config.toml
n_layer = 10
d_model = 64
n_head = 2
n_kv_head = 2
activation = "swiglu"
init = "orth"
init_std_qkv = 0.0582
lr_head = 0.00775
decay_shape = "sqrt"
steps = 4642
Each number is 128 + 32 x the weight over the matrix's rms, rounded and kept within 0 to 255. Layers, rows and columns count from 0.

# layer 3 MLP down (transposed), 128x64, rms 0.151, rows 3-19, columns 0-63
[[118 111  76 183 183  97 179 121 133  72 133 132 111 160 155 130 120  85  94 119 126 146 146 161 120 125 159 140  98 171 138 101  82 137 106 134 128 143  60 102 136 135 141 135 130  73  93 119 112 126 157 118 160 130 113 106 124 117 136 139  92 159 178 136]
 [114 101 131 131  79 119 178 167 140 141 157 136 117 166 147 120 152  90 128 153 138 133 138 136 124  55 123 117 156 127 112 152  98 152  95 129 126 162 118  89 143 175 103 204 160  80 101 143  51  60 118 146 181 104 128 131 128 118 130  79 124  79 119 153]
 [ 37  87 101 150 152 174 147 121 119 126 158 148 165  98 167 161 130 110 121 153 171 113 104 125  85 151 111  98  78 127 143 142 108 122 110 118 163 139 134 113  92 119  88 187 135  64 171  60 133 136 114 122 114  82 109 148 117 127 158 161 100 149 153 180]
 [119 163 182 127 107  67 128  86 170 111 113 168 105 117 180 137 125 175 102  35 116 101 111  67  70  96 145 102 147 141 101 170 126 147 211 170 120 144 109 153 122 163 182 104 154 177 179  94  99  68 129 112  68 111  97 106 118  94  78 180 151 110  90  80]
 [140  61 145 148 131  96  42 150 108 137 120  67 137 131 112 118 159 114 153 102 143 156 112 157 114 157 118 140 107  61  87  89 157 140  55  93 133 166 180 108  95 111 145 101 153 115 122 115  92 150 127 152 188 121 113  94 119 155 144 188 189  80  97 144]
 [187 120 141 128 120 134  75 138 144  91 104  87 124 118 165 164 138 104  86 124 138 120 186 157 144  89 121 101 135 129 137 132 164 114 113 118 130 138  70 118 121 102 133 120 156 103 114 145 156 118 156 128 169 135 107 165 177 177  98 192 130 118  89 105]
 [132 159 125 196  74  74 130 109  71 122 140 164 110 123 114 131 153 106 136 118 124 159 138 174 122 139  87 139 132 137 114 106 163 101 120 153 143  90 173 187 101 137 105 122 169 116 122 122 115  96 107 113  95  65 138 175 169 140 132 123 126 124 145  89]
 [ 67 102 169 144 190 107 149  97  96 119 100 159  88 101  97 114 104 139 100 127 131 126 107 130 143 103 124 112  87 133 125 148  83 157 108 161  84 101 127 118 123 147 203  98 157 109 186 181  90 156  97  32 130 117  63 114  90 104 123 108  97  63 162 130]
 [129 113 116  97 135 117 109 113  69  83 145 123 148  80 152 165 184 101 139 112 112  91 180 145  93 109 129 184 111  83 160 200 111 127 148 162 173 109  99 156 112 164 116 130 141 127 114 112 124 109 108  98 108 132 152 127  81 120 150 150  98 125  77 156]
 [122 124 187 162 154 105  90 170 143 204 110 146  71 148 100  99 149 120 136 115  63  85 119  88 123 113 103 132  88  91 131 132 134  78  69 121 154 183 207  75 174 136 144 115 134  95 124 141 123 162 129 111 139 221 115  56 113  52 161 156 126 130 154 119]
 [ 65 135 202 121 145  76  93 172 114 117 144 145  93  94 164 162 148  91 166 146 128 190 108 154 152  73  75 114 105 103 152 105 151 150 171  51 102 117  76 133  83 150 207 180 100 125 152 130 167 132 164 157 132  50 137 131 180 124  64 161  66 119 104 105]
 [163 134 139 162 110  83 123 124  93 104 148 135 155  64  96 131 143  68 125 118 137 120 163 165 147 137 178  89 129  89 159 131  75 116 171 165 147 118 114 107 183  76  95 124 176 112 133 124 145 178  92 157 125 116 140 134 120  44 112  91  73 140  87  95]
 [107 106 159 192 152 150 151 144 123 114 103 156 133 162 125  58 152 176  87 143 167 142 126 135 153  77  97 137 178  85 152 113 143 183 113 149 143 145  57 133  88  98 141 166 131 143 111  90 176 143 113 168 107  77 110 116 113 185 179 122 127 139 134 169]
 [133 150 136 144  94 126 104 131  97  86  94 107 163 103 126  83 131 113  81  95  84  83 144 174 173 155 146 117 148 155 129 104 165 100 147 126 159 110 106 112 180  76  49 179 159 136 131 185 138 169 147 136 197 134 127 193 137 113 145 144  83 111  74 178]
 [127 172 118 105 134 159 102  89  84 148 137 124 173 110  98 129 152 127 110 160 130 128 158 120 130 117 123 177 108 127 150 129 130 140 127 140  92 165 132 193 134 171 205 133 162 188 105 173 113 152 146 131 155 105 148 156 139 163 186 141 166 121  45 186]
 [125 109  47 123 157 154 179  76 115  99  88 135 149 118 113 114  90  75  95 152 137 202 135 115 150 110 136 145 151 179 108 121 132 145 133 112 133 134  52 130 132  97 101 130 125 101 153 168 128 132 167 126 107 118 143 143 118 142  89 178 102 158 103 115]
 [ 65 180 107 157 107 116 149 108 129  64 185 144 164 151 159 141 172 177 223 149 160 160  92  96 164 135  99  77  85 149 111 123 140 148 153 125  81 131 117  92 133 120 193 130 120 131  94 130  86 150 147 151 143  93 154 148 104  98 159 144 120 127 142 100]]
# layer 3 MLP gate, 128x64, rms 0.176, rows 4-19, columns 0-63
[[113  86 111 169 117 119 151 153 146 134 139 173 142 184  95  86 109  83 152 172 126 102 117 164 120 111 118 108 108 116 132 146  93 108  86 155 135 155 111 144 119 147 128 161 160  82 116 105 131  78 119 145 179 136 113 141 161  97 142 110 187 122 137 168]
 [120 183 148  69 128 116 130 106 168 158  79 181 130 123 121 145 113 130 146 116 138 109 128 105 202 168 197 158  61  66  89  96 155 133 173 104  83  95  98 126 120 123 182  65 117  99  87 139  85 119 100  91 168 120 159 188 112 132 113 122 173 143 129 146]
 [159 106  80 132 130 115  92 157  89 120 187 117 166 155 116 100 131 106 131 100  57 176 204  50  82 141 182 147 145 148 148 136 130  90 141 140 175 110  89  74 133 159 180 119 186 127 111 138  98 137  89 191 114 131 107 145 123 127 130 167  94  90 112 162]
 [103  36 111 141 144  86 122 151 135 145 130  96 133  75 131 118 171 113 143 153 157  99 177 116  89 130 144 116 122  78 155  50 151 173 153  84  74 129 149  82 167  56 108  94 126  72 129 122 109  90  71 116 159 121 122  89 116 154 130 182 126 147  79 120]
 [119 165 111 128 101 123 106 142 114 129 110 112 115  89 133 178  93 134 129 104 145 124 126 122 126 143 149 108  64 104 165 103 111  92 110 179 135  69 121 129 136 173  98 119 118  68  88 156  84 147  71 153  88 133 139 106 113 132 124  99 167 142 166 159]
 [150 135 214 104 105 147 149 115 179 138 134 144  87 123 118 184 122 107  73 107 108 165  61 107  91 168 130 131 160 129 118 136  92 174 187 185 151 167 118  99  66 135 135 116 162 131 134 114  92 110 133 134  97 111 154 133 139 122 164  73 100 167 138 138]
 [ 91  96 163 160 101 115  85 126 120 119 128  84 172 113  88 157 104 169 136 115  45 123  75  89 194 173 107 165 170 142 102 110 110 119  37  96  93 171  40 158  89 116 112 150 129 150 134 145 103 119 169 106 116 143  84 127  79 119 141  69 129  63 108 126]
 [114 105 141 136 148 102 124 113 202 145 110 168 100 128 136 130 123 145 133 142 173 103 134  80 125 154 149  93 129 191 125  93 103 101 125 126 104 167 154  98 114  75 142 198 134 137 174 110 124 125 154 101 108  93 131 117 159 133 107  82 122 113 173 139]
 [195 107 122 165 168 168  73 149 119 152 123 203 116 127 168  91 209  74 135 101  69  87  75  89 142  52 141 144  83  69 133 134  92 107 106 154 152 158 181  47 172 148 145 138 158 100 139 138 152 144 144 135 155 197 137 113 116 111 130  93 146 117 170  79]
 [102  95  83 183 171 145 117  98 148  86 120 113  88 126 125 136 109 115 111  73 112 138 158  97  88 185 133 108 101  75 134 173 178 146 150 112 167  31 125 152 102 110 170 103 107 152 201 109 197 127 142 154 180 192 153 204 156  95  76  77 112 140 148 169]
 [196 130 110 140  93  63  87 170 101 151 128 123 146  72 114 116 108  84 115 115 159 124 134 191 160 128 181  98 170 109 160 123  82 120 146 155 134 164 113  76 209  83 128 107 152 109 114  92 128 216  80 184 103  90  80 121 122  89 143  92 101 144  95 119]
 [124 185  92 132 150 116 142 125 115 127 141  88 157 139 121 188  92 133 116 123 132 107 172 170  65 164 141 130 132 191 163 161 102 124 170 130 126 122 159 199 150 135 126 160 103  63 166 133 148 129 175  86 118 140 157 133 181  77  80 148 114 159 160 125]
 [161 125 107 122 145 130 136 131 105 200 139 205  55  96 161 196 145  93  63 165 173 173 122 124 154 116  80 168 171 111 129 106 115 124 113 109 127  69 145 118 116 146 121 121 124 160 160 140 108  95 104 104 113 103 158  96 115 149 112 160 122  98 156 105]
 [158 104 137 166 126  73 122 156 153 133 136 139 137 142 161 126 118 119 141 116  95  69 158 107 106 152 120  66 142  93  99 120  81 120 137 148 133 119  60  66  93 113  78 104 111 111 145 152  94 117 143 135 106 155  85 142 115  91  73 144 134  84 166 138]
 [157 148 164  98  99 180 108 108  79 126 150 145 218 145 127  90 131 105 107 118 124 121 116 113 103  90 121 149 170 169 127 142 170 139 135 116 131 126  87  96 111 134  82  62 123  99  97 147  94 120 149 173 134 137 169 122 103 130 193 144 123 136 132 112]
 [ 85 120  90 170 142 126 134 108 116  92 116 135 127 165 145  68  95  72 108  94 171 110 174 135 148 130 113 149 180 181 105 164 118 128 104 129 109 152 106  89 159 169 104 183 117 128 129 142 164  97  40 188  86 135 130  83 206 162 112  87 117 164 149 129]]
# layer 3 MLP up, 128x64, rms 0.167, rows 4-19, columns 0-63
[[140 111  93  70  96 154 138 151 159 137 119 163 148 130  70 195 125  94 116 127 110 159  51 145 153 141 156 152  67 116 129 141 100 136 134 138 141 120 132 129 137 114 101 164 105 150 193  85 168 107 143 120 130 144 115 154 133  87 146 121 151 107  87 124]
 [143 124  97 139  88 121 179  97 117  87 161 100 122 206 114 124 201 116 185 103 158 126 129 115 173 130 131 126 170 190 114 195  62 103 144 135 120  56 119 141 153 150 142  90 132 164  91 118 150  45 150 124 174 107 180 107 151 118 139 121 118  89 149 146]
 [155 133 114 162 175 165 126 133  16 144 161 114 100 139 143 117 169 141 142  54  44 172  95  98 141 114 117 161  99 140  96 121 202  80 176 139 141  58 180 118 100 144 139 117 213 150 104 114 220 139 167 137 113 153 123 135  66 134 136 170 138  98 164  69]
 [143 148 132 152  86 157 155 118 148  57 126 110 125 130 132 100 118 150 141 182 138 116 118  58 102 131  88 174 177 135 142 214  83 111 178 168 113 161  56 141 149 191 102 175 103 131 143  98 142 122 149 103 154 206 123 135 185 128 109 104  89 118 214 185]
 [ 93 100 130 176 177 136  99  70 139 144 151  87 138 129  97 137 143 108  89 111 128 125  91 151 116 141 109 189 129 146 135 137 104 156 150 132  87 160 130 134 137 173 117 118 101 174 100 185 156 127 112 139 131 127 113 133 148 151  93 137  74 157 140 130]
 [ 79 116 134  95 101 132 171 119 123  41 137 132 161 125  83 107 103 150  94 112 147 155 126  88 107 174 128 110 183 148 100 112 100 150 145 148 125 121 143 160 103 155 108 154 108 124 111  60  96 116 121 154 114 141 155 112 123 112 148  76 150  98 109  99]
 [164 116 181 140  92 105 108 175 123 146 128  65 148 154 159 130 103 154 123  77  98  69 104  81 129 133 160 140 139 151 112 170 190  90 120 114  92 130 182 194 137  90 137 146 137 140 190 145 136 124 146 150  98 147 141 110 137 137 137 109 122  82  99 137]
 [ 75  55 120 166 151 119 148 136 186 126 117 142 127 147 131 115 125 112 104 145 148 167 116 129 115 132 151 110 104 170 145 111 103 133 115  99  92 187 146  98 151  98 177 195 109 136 150 137 140 119 164 121 151  96 163 123 184 140  83 137 119 146 119 144]
 [176  95 121 118 142 157 221 196 134 186 140 239 148 120 216 124 109 109 106 114 140 151 130 130 140 112 178 136 110  95 167 159 144 125 156 133 143 140 112 144 128 103 129 154 182 119 118  97 133  76 147  74 125 104  89 107 149 110 170  96  83 154  98  98]
 [120  86 114 150  93 129  93 131 153 116 125 110  90 102 111 124 147 125 102  82 124 147 107  60 132 172  93 196 121 123 123  83 202 158 194 106 150  62  93 147 161 103  87  93 125 183 164 182  96  82 188 141 109 167 172 126 102 155 111 104 157 171 157 138]
 [188 124 121 111 118 150 104 140 134 111  83 159 112 153 145 185 106 130 158 168 113 144 140 127 132 110 108 153 117 121 146 155 145 200 127 106 121 160 199 106  79 147 151 130 111 170 127 133 105 113 126 139  63 137 104 144 135 119 172 120 130 130  95 121]
 [110 172 100 133 165 158 114  79 145 164  63  95  79 145  91 153  92 162  73 134 109  90 121 117  98 131 139 113  70 156 131 112 118 127 188 108 143  54 120 183 116 138 118 129  99  71 125 208 131 113 165 125 163 140 128 115 113 115  98 123  59 152 111 146]
 [ 64 156 127 121 102 140 150  93 138  96 106 123 131 185  60 161 152 131  56 114  95 121 167 155 135 163  97 181 102 129  96 130 120  95 163  61 171 186  55 159 104  67 155 164  97  94  96 133 109 129 156 145 156 117 121 118 211 123 137 125 155 137 132 188]
 [ 85  90  92 129 139  69 135  73 116 132 169 114 164  99  85 123 152 133 106 130 116 149 117 105 118 143 166 107 102 126 117 134 132 122 135 141 160 105  94  31 132 144 101 141 117 106 138 108 126 140 147 143 107 148  82 155 163 121 104 133 136  59 150 137]
 [148 120 155 161 128 129 156 192  83 132 155 118  88 137 142 196 146  96 147 116 123 131 117 157 114 156 151  95  75 112 141 140 134 140 189 133  97 121 125  73 133 162 142  92 124 176 187  94  59 126  77 134 153 158 112 130 102 108 133 107 113 150  99 143]
 [122 137 173 135  51 125 148 125 165 108  48 113 113 184 180 142 132 126 218 118  97  66  90 109 157 186  89  64  92 154 103 122 149 114 114 109 125 108  84 110  83 154 106 129 132 114 144 146 134 205 143 113 154 137 101 138  92 135  71 106 131 151  86 146]]